config.yaml
num_attention_heads: 8
head_dim: 64
intermediate_size: 2048
vocab_size: 8192
attn_scale: 0.125
bias: "qkv"
tie_word_embeddings: true
parallel_block: false
init: "normal"
init_std_o: 0.0
init_std_down: 0.0
lr_mult_up: 1.28
warmup_steps: 200
max_steps: 3447
Each number is 128 + 32 x the weight over the matrix's rms, rounded and kept within 0 to 255. Layers, rows and columns count from 0. Numbers have three digits each.

# layer 7 attention query, 512x512, rms 0.0318, rows 305-511, columns 64-127
109105157093114123102158108107107201144175121152105121118125121167120182069121136094090112156134201130114177130135156146136134113186085198125127088173182106113140151072212118105079174083179146
080121174134117138051097086130142105124122113105100099104134091200097087166125147109110120127140121076091147095173141133145140142160142118163156154097121106126140184153152136085131161075176092
142124093132114198121203169127154149087075206124133119127166156154084144116122094140138111112153047118140134166095119158165135088113142133154083096161125147112081161088159111108090154160052134
101135166114122118136117107103109105142165148158130128177094134097138128133153133152169125090067115160076112122123149092110099049119112165127111132117106122073079093098135119178123123134060160
134122084084095072122145091090111176103145124092167155122098084105131175137068123126084181089158168168115130104153110120135093125109131135144094142199147137102168204169135191116089183192126133
204137128085126170209107142196055170087074125165143143073114135110103087106095102194105184164102160148093131130133084081104147107119168143119084103042119085096012093153084153118119108129177094
117116130161140106159127139130094144104079132122147145134094161104136132204123157119084110157159114111133086140124147158119161108141236163140160091132129127158124138104152220148114135136100142
108093088201130159107113128054113116137111124049143205193106075114145155141096148087134155059156093175194069132118128122197162107129150145152169093101179096088105075153160140137114102137058135
124118159100098209101112131167165096166115119173132116157079145109156104155102116158121087140145128137098119111154113106128093093166160053098103117077131164101066094113129190062133164084118139
131119112078157119144125117105130159014124142126160180107075091113149111078105174095157073179175170101098165162095134148080114124118139131130152093104104123086036152143096120079107177128159179
103112076146132082137169155142091188102113110099170103144059129158175095091128110107144085150203173093128122119145094148156178159168149131187127068082086084116088132092085141091141125144134167
098127158081140085184114109133114150151149113130133129118182163122197144176170099162122103082130185168135149129113114108088115104167093183098102142136144119104149185131100146058121145095166128
086121183100104144179149097144146166128154138180120089073146148127125042138130140147105104093133170136072141104170109183108129134179141140122095113122163166124112092149098156154108072092231087
124091152120095202152123105085145152117121211138192168035136128158124113138119164158097086182135180133123179106086144135054113183129120159117121131132068161098152184178123086139170133094151135
099129156198164151082062152007183084051117161218155125186147113113091095086140048151124146091103116078122101160067160141130157087127156100157148131102154164173155076104167129123136106132109115
152119083135142070157141139156121121149098114132099113113118136141138097147090130133108130124123119136097094128120105131117119129107150144083155090130119147122147139119129158158139121140112162
124131088098156164132111112137142121113094119134112136151159142158121119130104110167118139147148116129126126089112130082143067135141110082108164141178119128127132114132106174155112082111182099
151124126159137115106133101075112124161136148105113119138115177116126143101097126112111154101124142123101111136119106107129146124138126144087085147120142136101114134140138109137121135140155153
084127126101138132133125149139113084144116126138153144121105109137159147141108172148145124113147115137123071123127137111143102148138106132101125152123134126102131115153098142104166151106118134
118144102124093142155102100187133123108096119106139114125149110140171146108146135167097122090119102160143084166131128065093135184103133150129107146102136105117084150113151130116156097127118142
159122120124118102122096138129129106131146132108145094129118126120069113119150104149142150131122128092103140144174121152149118138131130119135113125134174142165128149113125139111121135141138135
113120136116137091124093114126106133108130125084119128168143131152091104136094082138120190128124131088134161126169111112160146146099133125149133146133170131145123168129118144144141158170134125
121110056120137165117122142139139144140130127128142160124113133140124137160144135051120135129145158187124126155128123133132147152141136147079110140164153141120130119106180120126165109128123142
121152146138083160150113122139120075168111094131092156100137132139145121141117121137106128120139113111116097100158120154115081104162130097129092139117133095131130172133093158131115147102168124
166147116135106107101123098088143124167081169162162109138125139135107127133161128171152085147130139172120167098142180098117153071134114136139105141107139134113096138133159138107183112123090126
126115123120118125139132090128132106074170113135101116129144107135120143124114135137123108138129123106105107119104104128154097146123109168141120100161111171126103096101122088130182146123128142
171136132118157121129126140130093142084142177107087137097093169138134133173125134107169148143124117164164125127120154123103143127187124120121189146098138138132128125079102152104116093097074113
162080138130118134108150116114072121134088169047104153150107142093137104135132167126132095173136129142122146115130109082108135159142084154147097156140125130165079146066096169096151118088083157
117071073140116097094138127130126124120133109116149120091168143138119151105131110131074163113116104124142149156102197104106127131130067175106174128142131148163111117176092073070083153157109150
107073109114085165123153169098102116139123078129151160157137170113121093096069114108128105134167179141091087118088124121173100141073133089145146136111101147164071175168126127157147114084212093
134097160138136158105075123095111188134120080159147125141118135148107090108136167150128182134138197043096158161178109138123121092103163147090205079184095089160130168052123071133123095146204165
130125149119134143101131113098153123090178124099149111074114140141151165154121189105136089113175061100136085152126150139185083149124087072086083182110137116105127105095155125160134120154134082
134177090125116149118166080103062205173140135099086115151089136093133101145113144150167121137134150103126136097168107127113146132181120113164167083100099111084176127152165115129107147100153094
111159145122148190085119063121145146151115094106127111130148099112085130151135173140133084183113162134127104114100127141092179145117139120125145122196081163116127108163145116142113102121126105
126139084144190191126124200145145133161127075128119140168087162107114110116140127161168099111102116149176124085116137116121147121126150074095161119165139115137069109147135104134189156172172095
118122098148165124079118167154156168075080118119154099161124146087144040117182127086103073136141153129100156098113113151109113152148138129113138177184131188118174144089139156116198108163111132
106154080142093088146096165157189092162147136107109106181133134145237161129148181129119148159180158105116148187117179158106116116170088133148128118108172121096168139174165154166158106126162099
154170105179116158103101156119075148171074074125175110148198162148179114071122116111105110119164148089139136144106088106113145124089177140188156114151129101094117141088159049125202176135170107
136150138220178112162078144162057136145131122170158155131111145165137115105138073130220109108108104091127149125066120121168101137192004166066121075164082162115171076143124163139171130136175142
136083121188086173138137154096142196177139142128141158122142121158100189156180154138142121170133127115164131154109129145150139141146126160122138174140095102168116151124122132097180126164130151
147137134127150107165097086122143151130156132103098184201104162176117062100100166157134137082139162115103143122140166142150087097117191115115134095064134116137143145126176088110160122145158126
180153151100150099123113127146160067076129149167053083148108093152135160141131138057167152115145107111127183144119126116090164169149133119114056035078129145107094089121130136195164127102121115
155166155155083159136115151153127130103119158092094114090076203159147170092125156072107193185172169106101111110177116121137153120114101115180145113171135169101137044153123147164129163139202126
115163175126162158133092165158100130119140197146117082022105100149148067108129133111130190146164097151187058124105116067074141150177166134115184112148140112173078136103065151145136067059083170
142119124134178161158046134157169126110104117084094109102158206083152164122120110118152132090131073111105137097089135124141093148080108132149209111129142090122112119131053101092161146073119106
131159105172198147211112123138151051140203152117094152170119089114171156103117119130193025118184112130154146105163147090085084141115084123193175101157150081190133088109125053164105136104172079
078134196109156100099108093044101152141133078149119065189174189162154139114143211095110113064119105081183182196137131103177160183151134177115126129107133151196074167180047057166077104124080105
137142140148134139122114143123122097137132102144107153153118154115132110137174141149153113154136071136137147140167138148102117134128093091115143127130147154121134118174112177135163122136109137
119118157129088138085191126162095110078140093137081120076117122127097129177112161120158148081140174129153135101130171087087139164147120126169130109141135129098134101127086127162135135115151136
145111100101200121111126115132110099119116150166145151111115135183119135150076123129132097096124100133143138140106132174129118139135114107109132095121124109140122130118120137105146140131126103
143157124148116122102159158136178096187103114123138125126149085130126131126136115128124116088133123143148143127149142154142132130097096134111127111106096092128120133141137123159109159112127135
134121123159117105119146118106123140105100118128188145097128120149153144152128165102092078091113140089147139106100098137166204140172092136112088140127091146116110075118103123107159119212110161
136150107144105153137083118156118107122144151126133132160137142136165096141127127152133139076155157181136126149130133074126098129121137125122126179084153133123127109111141142150161115147102122
112117124117107150099118106137120126148123156183127121150123147159156130171138139098077110097115158178118118164138122136158101136117149138162102153099129150138128091151150122117151120116159145
153141109144083112138141096167132092127157105149158134099142144180131110090138183106129110133164142137107156118147155123108148116109134123088118107154097100101085137122118125118180119115117109
133141142167129109129121127175137107105116153117100133159186132089139146141123119139107089128141137138129123170102111093116058131152105111155152112133107137122131148148130145169107142081142140
102099120104175125141149135157141141181131135091101082102100109157120149145106135137149149133110123109160141139115126128109118128104138174140108110150113110124149086110134107123160136183107096
083166157131072122148150112097114167072188136142122119106129111090127109103105100145118119165097144153061096129138130168154145156105140151106140134131134147104086154114182098143124094125125155
167087104108176111087105128136116112150147123132135110117104170120125161134176122131130114120118149095143102145106164081076133156173098108144162125089139136138104123144132064143135132116099102
063111140111119125093098087157179151134185124167087077115139160094108092120167064096171072129117134067143149176134088149134157143132159158132137105128170108117107104153215089178136094085141120
129141131170157177141124141136100114149161117111084176174144089161120102178123156102116102142161091105079144116121159097134143123154124148134089139145052079104130144127150132113186119101126202
053093128102154132163105094148132211046091149136091111127172159137077140119196114181173115068144122144143155077111141126146103127145126151085112150096072137104087105115098116104167197132119161
089088084094138119110119109162092109160183075099144160129104086185147174160097142087156119153135156102070144111109194129108174130129079127131180155142075114120114140141154122153127075137135123
056119110080105174122113117094130181110143104158083116152123132104144100135158111064095166133138132158096136165168151128106120109144104126190115175110132187061051090118162169168199160103131094
132109180132148152142130102159114148113131151124073170079142144120115170107127133192119128128159158122150127121056119188097074123213101157054206124127107146119148169096107166176122106129089109
103151119125119101135147145097093096144131063072133156099052155183114168127162161104121137137108175109162120110078094125122147126119099137140105123084100118063158106193112091106151136137092130
149113129098139125105168148096136116078111072117186062093177111155088147141132120160064095149154077098090164143142143182155130123095133107075183135102138135123079085177161071077120111152138174
109093117138133169093146184106076174129184145072175092086086090152138159205110164110120080161117160092145123111137150159139110209131114152160105088135122112133157159217135124064096201148171125
129173189153177163138167071117121137154161165074175208187119137099140169072153069086187099058116095153099162087110118134109178111173107110149154163166145150067121174170135149099076110097088137
113146068114168097155189126160124079091103154178193081073139103142078086097110055121126121137137134188172127126135137180141095095146173099093136092128134118128109130157146138140124094136158088
201130113121158149088101153150076122071168152105121078115139146145082148097169105096075136199164086119098179121158202102143156151152159101105194113079112123121204136124090195065070159081135133
026063169114148137123134126051113144154213122118089137064130183112128079101157096093150076077110160166161153093162064125094146112153093117158141126105118120110126197090125116188119154121082163
126101109128152076126121123137143146097139166159152159067067120169075126111130111105077080104096101143190098118089129170115064136124127073101119112096093093164162147138052095122182174141079130
077147157151188131076047174130113193176150081106168174211106144113142144113121092094141120061130118101090190053114168148154144115131133096132147119101151064090130190110131127131104137147167130
055136175141171104137099121176130211146127120098195163136130131123203141134110173053146089111217171155098154116089134174115096093117093174119072078109135118097107115080130130118205075090171086
115125204126177192101054106101184104166199153129139123167176158238140085147165162122148135128096190121197193099121106118067107176102077136121130161149117043091180135107133148185139136065117160
131110135200174113166109210092110135077099143101107114145154162124094108144157154121134109188117143103097133078165181161134086121141141107114185126143053126098116091136114150169123030122162155
128128177131103164052141117202141147181146092161158094184167050160132111103143070142117142209177089127120203130151167108141090145161165112141149149118166136086141097187104224117140134088120114
120153119147182099142093128166102099128139132068165135152121214174200158136102130152176095135100097094089099091145107149110152172116170122173162113117173138145118130074131110168110124163206115
161149138130168097101075164118088084125139170112137077077139135141168129114095142110173149097145145180127162143135074133118193111140111103100120148158133146119108088094148168098208130119138115
143151145099111106132188126156106103149110093105137124103113196109155121154133144092109154168137134164159117170147064092121082126132150154101115122115131144150135124083174124098147120132096121
136167121097083108114095125077089098141192175139090165102117152153126129102006107182159119033156105183177114142121123096114156105161181110077103132159133157121160108065155135055171166079116113
173138166073138190142104114139129112140175125153112127089131162157124104134121164150154115098112154234169120110139117096125107167115152123090080170119178149116125101124113160106077111173125139
038194056116106097141134119114128162127100076055163103151095159079138215161184115120161135116144180177133159166155085135114113130103145100076114174084140102094131127150111125171187183176172099
108106167057117175121077120031026145110163123118166120162125104113090139126106075172068098130188113086151146135147179086168081171170101094156135131167191114151134145155162156052126138087123068
150185118101146142140113175136127126079156157126180124161180118157125092131131085174067095127129137130160223079140104115070145131084122129138144101151188107121138160124118101096124156170112146
131160171068082146075099087094080068118190144130134147124107093131118092060078122149134151165151111076071073139207121109207091126168107106125084110128153165148100145173186064096124090063176050
114143104037067128150154137123136136133131064138107135161118180159143145144109089169146115119103088148151151118112093065127068140151148145126092119128110131170066154120139139089117144071100077
119128082122096093179180119145151143110162185111174166120149194069106136161101116135153055112106142124159113134146133120091102131161104119132098127161199123159141207153102117138180122107154118
155153092187140147094102157110142140125152114115140146127130131150114118095142123158157172125152104133144165178134155075147117071068145183153180130147113162139134092155104082121106124131160136
111128134141108104080148183131166092101108054086143092121203131055118147162155191114159103132132148139206136062099176120143073084193144152104140140142133106124148065156120144171098127183074129
110063116085155170173079117140075099153106102167122097150094150119080108091122156135135120134087075104094149126125173199182168116111162167143135087141160178125130064145109154136130134135093156
161113124150143099114083158134068097129124106089160127107100111099112149145093069123124183139128116114102080096112060085145084162136110119105161191100128137136088133165140122136095114055173078
117147115137107145077080128092114159124192166129112130092114197100072174143122141129151116115116137103082124152123104161114069133108105134103090162116189132126131092183116173123206074114090123
202097152124123170145083154171110186179157123150119097098087092131115112121088099145113211111122166102124124108143124110195117149129153144111109113103120089139124112170125097091083109117186082
173157121128124148120125136164106163132155196155089150128155169106093172147107161050194094127181170156200050134035116194121141111146154117170166118059152134122108145133199100117082107095105111
108128138204111113153090097098126112162069171159154166134202186121154081158143166202157152046104102061181107120196170138144149070122133130121150098124103126164146133171080133175149116163183149
135202122110192168076111176074069144140142157067106106153205129188162131128140166150111121143183101133126092097113123101163090071140100141136159150135179142084171102100080128094092148120080143
162129126182106168136084176119175093137101040177133168172121175105194129214122129128124142138118108150146138133094132056163095096150124185123117133099135071137139131088123118168081169129124176
125147127179129180106124168071108171109088103144145104128122102118140121135103079134134141102109106058126164083145195124204163109120189194175146127058148122146113121168116130125110105157119094
107206172140176216071081150136161043131079127125119148084124214125069099121078176165111048139119088093171079084128111073137068060141077125151071141149179153143152163148088123141136220104090138
128140122093047133115064116076140092059145138163124144169121163167190170165152059123160076101134142076091169104116185134101154111115131064137139103134100181080062134156079103175086142131105126
142057163143136188120115089107068163115147109068113142139138118136143156139144144136107125085170104149147101069078085142106140120151127109184103125106141132117134118146125103119179140101113110
154138170202198175138053186114069081127131170131127114120139144141117166109159167147155154103091094159140089143072102072178090137162111147118142111138151146089150161062151082092128114132103056
163118112040074170134133176158118139156179052115038153052166154130162116088124137166126149235167154144120121153068078139102121140090152170132107081067089118129106118111112173127118147080162091
115150129102073113177146117101101131115166089077118163121110151119132138121143051142133099157114136090127121169148146137055119155116121123121190075128137116115070116168146126089153117120111146
138092198146110108103075079145103068151125116143176108093056088056096117098139128202079188060060083048167106092164140051160183144188116108116077167194155106124136140109171069142147199136078113
197127078147104213149179134077142137162068121106145221100123196109103142165149108162067140074083159108139176097135157108114083071118159181144141107157087146219132116103109190126128080144151073
102109104109113155114145065144173102101108071154087115148139202101106063117095190166145153180089143183131143121165069150064123129128148132134129183093088147164136132059143124163168103124170117
193148146114131099136123181165116196136193095038121114102134088124182124171176111065094122105174169078030099131132151131116103091078128114168167144171140041128085139088131132175122056190158143
127130139115087132118068104088129117133137100124089090120137190149171140021160127154119107103090105133139101142157170169118094140127177161162180117165069083111125097090142143112167109071152143
163135133104166111126195133115093110171071120107159075117135145131122147139135151101129111174129144135149155161158090126128097116138131152107125120095124085137117155076206133177134083116128140
079065098148133157168193134102219162139117086122159130186173098109100134143186117100049128176139145095118163135102172124135050119118151146156151131133155142133129141176107109171061137119139153
136140110122121133111165093126109111147194134109039122090144191152177109106113161154148145142102147173160151180113094060108093125127162147071098119092160160115096143120146165137084080153101137
152132101149129131169148093194106132166070123059175101096113133094123132121146169116149142125062104152080168169159130167119103151133123114105128169134104081148118108134111172182156105176145125
104109158147099113107095175118154102128110111144144163115121135122096153090157067146136091171139130103157143101112151156098072164131060074118148131147052164120147145150078137141132146098064120
131202083060048156150106114124114123079184160108122168104124179096094112091169114159166091191116152255192108128114124079123085128148138106126093163130164124130097159054158126125126095101034140
134208147120189149122135136123148112140099142080126132141125154155131122078155129146169122114170177119182130089156114112094134135074126095151091166125199133139155108134134104112185172095151179
144179110155107158135081116087221047116169102139141083181106190180106120163128115139197126104061212144111113122130123152039123159147098132116112138089169158092100089107059120180177116136103147
119097067137114094161135138046090187100119136084160133097116156139115136170097126106153133093084068135171113088130130115173170125085148153101117204112147177100175116079179179146135136154160141
148125120181085146117124111121149061142115103135151144148076105099160177116103102154137101174143145150116126102117131136163163082118110097072099162060158102104107048094110115140157182151170159
090095108138133120151095128142118118148077108120112148138181141119101167171180170152130107134126108106139139113080155135060158127170177250189135130071168101139132134135113161133143159168140131
121140121080134137135092093211172088136144096133126119125094143125069112045118158161147148124168149131052192024097121132139119207095123137117174107098074121118100136158148148118153173113151172
115136050073092102146172135076174173162139129178166149171181132121134106134118102082111178105079117152091061126169186145145076089071173095091113158109120123185125083128083152093141073163145095
106127086121147124181151090111102171094134102151118123121073114129066114102128127144129114099129089161090098160119112134098109132109105143147106166090155107143126089101136155130086144153107135
099155156098112100120124069145172089049199062053116107097141111162082131100066145118104140145114150181087202163138103162142104123160085131107031119164148134056150159137168156127167190128109145
157175173108129180154099138111146158155021103077105070059129207114159117148071097149120047130086110091118106164191158159136150155059079168116132125172086112125085086096127170145170125148121133
183143123078107142103103140120114087130149136150102092141178114129117133084162157120085123168060109118155101111110136100144153103179150134162103127161132138149152080109082107096084145156157148
154126117085105134123096105127157141174131116115155159118122102146164151144197095148129130147120147111167110089143158149154143104076117118086159118128155143129159150123199054138126120156153145
112077170099091076085098157182122077109135112176151134175205115178077119145075140122090154113159086170067135161114117118072102101128148131172205178083150113062048164156131115176078090085113146
116112103077160134136137158112147179093187141176097067161143181119114129133103078000177166081166109117084147163092111114151105132170129102123144123094121111187092130089172129153105121151086079
120120148137101067131102152174153147138158054149072152116181164168150156147039102156081186106119122139113146119118131141142144117114139140160092093155139084111116117016190146171146121141105163
096131081105181094221159104082145204086120135140085085086119082155159135177136130152111179119148124127120155124115119114150089160140114138052126131132113143153111104142173151079101135157140107
140115158136119160131106147106116125129124125125149138118102197129068115130140123112160135121085072110118094109162097102112150121120146106085119073111142095087026122147112169151148089040123039
084072172128105149080181059098168135146145100196128109156122145150106068153204182155140133065164165150137070100120177098156093165139177122112101097130124091094081165059158118135112132116103103
084114124157138196127142149053078161163116160059188161181187189120171161138152198124132104094148092118114085143131164206171128150159173094132105097132148118156136104189146128158094095160138123
152115105110072119119118120107112109119126130157118153155116114149126130110116132154106076136151132147112106149147169039150110104064083118150118162161232196125098109092165210070145164156110073
132112150176147132141154128137176186100131149103146138190111133112088129066079127188116087088109156161131167139128147144064111132113058060123164200119130142091127156147138065138116172119129153
107143103134115126128130123161066140118134063159109129049122084106115145087136147157133157147141197147084118139147150151186140175089140140133160116096101119099094138147161163158126178176125105
108134149101132116136127105108126190199071133034167071132153147103173168141181159162169075156119129128113208198170105120128120169122103193188111161085095097105107185161083180153171126152169157
073165166073111097099148092094056138096156135144100117132112098138139118127119168131120092096094143149088140046215089076164099132138102156124035126161158167095176073153154115126108148107177103
091162155179116240131068078117110164116073124136121094089150176131096165118146124089120117158159133119182133162084171145088125143088133102165124068133136136099117109183122121130189137124147091
117149145141147068140072169058143113142143112191141122200156094106084159145119097103099181110117155096082137138129157128107106073165153099102129151169136149174103109118133106132165169114165080
141151110165125141114122122134109124094109134123155133148112152116171137146122124128119131129119122156095155125175114121120100103152128096101112153148104120135132129153139159104107122138116115
148133131107181098131116147117120180151118150166169091156136138122102126149133131089149160114166172168153163134146087097121188142148142086125137121147159162094121112098136092092126126171122113
134186108136144098120132118141145143144183145166102143185135176144115144111101149171111116137103143200132143145124128102146123119122142135105075145140151138160120134095097162100140121104167127
116115107103143112134106125109120124136133166106157131108135124119132104142094129112147175143141119126126118118153110131118157119143155101145155159109138124095126127118139109100128145147078120
095100087108122163132130159126103161119126085146093162138107077074122114188138121089193137186149129097104152171148145088097094132140131143060109135134102130127171143155106138131119115091091176
100148089094108138111174135128129123111135092140111156179117100045120111131139107104106130106159134160131147137142170101163107127149129156125096089145122136159134145153119102123096098070125140
113123166110141110144151109100188120106078176112150111118153092190089082136144143137133141196126098145125109163127084104150186098131130120129098074132194159120127122155129135121087157161090073
131158110109122086155150124089116122174194199172124138085093102090129102140170098119151135153110133123135130083156139139151081161092144081159146108164143139154098110159176144095175108141122098
129161170057101116178168140145135130116182130146127137178157075107151122134148087195096157104120153116083124124186120091078082092169174148159122093173119107133111145118134089163103098116169073
153076079102081128157151099110155164067123136139123135120090207113103092181180143129108082130101196191148149095141192076098093089162174071167055093077126167170122096110130197128168100145084062
158143078148124158140116165076116120185152146165172132166157176139096107149080136115158137135084109102071110175135164069166180098101084166105168100082116158145128094189193097088146128136052177
135098110149136122167132161096109078148183121171133134143174153090102170141100112101134107161084121156122177063123164143109134065139099160154125206119101081098120122125151110173195132113073104
203141160123126165179086107129089111150073076152106070146084133151093085117137158118054153081118101082088146073157103163167143081152132144112133124166148131177130105095144071151174103167113151
127192122094171057154127130167136087169114050112078069089100086153148115151187115081125118136085165183052135094189099160135095103127091155036162121128104094078052148143148109157090096144152084
080104133151100120155128079117096181092224141114101117066181178079125106188145201154091134117141180058182054145142132187147092107102136110159129114175186111120139173125131098123147103137128139
137123177112127104111149087084178106149121119146154135171116105114148097110090123197113136094117116158160078062175137160122104139149209105083105119171081129139175160114093165138117105163158122
187094140107176146101133092184134091075079107084147058155160108108164092108122085037175120069107137123100136110153135175153128136205158092149166157101121151123149056236138104136094154176102195
141156128198144140170227145153092167070152088127147069150138126065162068130096072132198129153044166119109068125139156193100175092137220043136150095095152119056086087146139135153030131119198079
160124137132152121098112123136096106192182139147087103156164107069149151151130143111188147186120069128131087117116153103139110119164111160128170120178153127173131124178138130149131152167088195
160145102128118135068152130143118136163094190156130163171150147107130160095186119153139139116156112138121191124140177083135161108115174127180155084155144109175137144166130154127182154152124116
158140135171131143159092124138106128137136180109105084135057123127067121111061140128174076155130075132083151126177122071148136116149123092101153056120086129092091174210159159136160151114147113
136140115158170161146174167076093082137135188158160140091157126058144112150053154132171159188128172146161107138156077073092127076156132225150106164135149094116165103124057113120086089049154101
147140141137122202129107148126151081142161136134122100173201140105133099090131142136144144112124097123120108127152132142101160133104134082084094080152144120087160126109029149157137098152143142
083094136124145150136152108167146127088075085164150128124212107122156104127167103134137132147107148169183148099098181159137153159167124098152158066159124122084122130142123082130127113086096107
081103181152174142135162167143098161161108177158132137157132126123139203179179102128123148119068102059092202087096152160122137138134126104069149120195163170102146162127117097134199131177092139
117077087041079072112142138112170147099113034149119146168151175151128114166131124133145144152126182158082161128091086129064094122146138121148133127165080134107126092114161131112138166109157106
101120154154088137162111105080113126090170159139167172086128192091132114119134128129167110101157082132125120175115195129096070118116182158115195142165114116153133101190131164168172129189136121
211067069119066157129094191113129079112107098151103164168093129130047156086095070148095170099146104080142166155132132107153160106168155090140113166118152128176161146080098127145193180061146092
223114113180101177084096153118134116126155137189131160114099126159156125127104112146135124110126121100124124133112096071108078170112119078125076141120176172099161154071115084120155121145138139
172096083138062097143181127108083152141165068169172195118122170121144129067098097174110151133103112156131113149131096079110085131184142100154069129137099110071158126129162147145109199125132115
215091145121123213160140114183127134181120098180148105085140112143161062149075151089102133132135105092144088152116096102116174130133117073152123082036151147100159172163070136086145124207108129
137121159143139069136161123151140109152166106078107085148101091122078183063149120118145182133106065090143099120143099153114206114104151129146102096133097112130106158177111112123101161102104135
117141110116150137118112145126126139140130173146170114121130109106123114183181104120134129148168093144131153166139124133130143120142134128154171151098131114145112123080122112124126142142120103
125108140094095132189121137122140118113075109133141130099115115101107117123095092138077129154138126120128129089135142143112134153139128107142152105106106083081125102172125103141145177113128141
147128098134133129128103156118151130116134150140127136127137115111158118151153076153140161136161080145116152133147070147111126125115134105119147160084132101100121131100135133111132131132123104
159090132114122113147144130162083136143103102122112101097135114157121143144141099121167121146106119105137129125111142115130125137121126127122137166143107123119129119124110143134135152181124130
129144129163097130113136112107146067100169114116143164092148096172121154114113113145160134137160084137131137153109139099128157108133122083085146108095112165127107125116135077169158124147143149
088151108108088112117116124131148103093156182077111120091152136174144143133169124152194141146128111179142064170123114114132127143140191117113117141129158153118088119130123160116130147180107128
147099116112126151149085160093141125102096125141188137120121152180101130122121140147158161152110175136162158137141147114095151088116148139117138179131135157159135142115104148120109106121104135
153088151137145127164092149038128099155154153108187126165149131168138140121075108135129110185057130125099162124130106114122203122167152102104167171114140144084171124125159093113151131164132120
160094104103160140139067105115062116116122136103145151016088156152118093190123106126143138128084116111145071133186155104181069046141114182109125160089128114149151087173136186117105117162150115
149145096129100096105156111129082124105066152096150153084071122104164104151124110082116099121140052081117139169130123165147153141108063161080166115148134141164104197112089100117141120148115195
124085108191121181112099073138081146106107089148135251188123109163090196110134149135132177098148116117116159158067145133130146120169111168098127155141115129069109109114167180076138173112097142
076082113104133092099082169138100138152049117100104074094125097103138122104144153143130128177193126070108115111123103112136135166190156076142113191116143136171126122169147174128195188178045096
192153119115089148094117179141146167149105154109194110166174088175132127158094101127107150172127149144136206084166148114142125155152130129103159140095099147149127121135154057044134105148110087
130137087187176132123190212135188138103172103102131166130126183194092097066153162110113144072167150175144134166112115163100150136150128112132101097098164080171135120098132156098126130121103150
167132148100092096081105153116158108119095131098093125063122113087114125159095144113163067144054170125095146109210120140151144145112134125159139158146031132095160132167183145192156136123127146
107088057177126071106099088110163119095095112109127104112112156077142077114129108121172135107168142121129141214187182170121119132116111098088132094139066116170114117122153105193139125117136073
135131169164140195153197136120136143111134105248103090082165087134105103153178069111139158106130151110128105115119132089153117124144115048111209081140191100088082074192152119139049119156138056
126142146104111068117171137177135143141146168126116114123133148080163151190136119097125124132165173113109139091081113136108149120089113159144067117162197133191201137124140167110154113137114067
093205128106097102106143079173160095122159119110112092099111118106076116140067144059115142152146140174109170081139109124189140095153145136095072105078047177121133146161145123145142165094124136
099098068088139074140168112100140145110100104137081140092075102081128133120200150105155134090182066120084139141097114113214125077090070088125126129135141104069132130124181136098143194131133133
164228144099144129078138130146114100193156077137155129082138103124136152085132118135152112197141089139174117178147134184109117100092107188137141110145163145158139145035109148159123085100085155
162123121125084151120100122159096140078105091134104116115116090109123147129113166140129125122139110099126122135122150110167141182141123094106128096087156163091138151104182137128056126150123081
170133132111087184144104095134135135078107144079158112154130115148112073120075105172218115172119021141129172060191132150121154143110174111152106118122107136119082153140149120085115138168084053
142093155116100122138137139222132128111115142149094099161121146102110123105068107112129111152131097109115160148145115174131201138108148167160188126134156134109084143142139121131096120111104161
110140055081063114152109210118146173133142110092142124193138129161151119118055146143109175133074160113184123135130115117114133180146139134110118129127135136132183141119167118102101137145176127
091093125153171146137175187145116127113093108108157106094073169108130033124144071115135087129085134154098117164149175093117114109125113140125158124162151121193115160177145145091094121170184109
186099107110137145117146170166053134129163099163096121113099142134097132131159112100097135116168161078066130133132148194107155111130119170112137091062111101158044156140098157174108170178124116
107095099142125100084137149084121179112100091138121169090164135170119155069178138082097121108164084157091119153097161112185109136087116169115135132080111114154147113062129074123126123165092159
141101147071140106094131098128082145182095133104138105163175111137126141163164121089106131091123140170161088094151119126097170124152123133182152145177115131151158087118128109089193157127210150
093133138110055125165164143162133167173136139078132162128177122125115153102096166089146064110050117139086084122091130127183048171103120137092129162189135123128155117117125115158122132103180112
161130160120094121189105075104142139138146186092198085104101141160109104115113107126152167166110131075150123097150158139080108096075158104181147114109165125110159112132123116103101124229141141
087096128089147131093100086103142123148133114159125142120166141103133137104128058102098129102124194112139186054129061152142148102147157143094116152170132073159136060129150184162158149110089132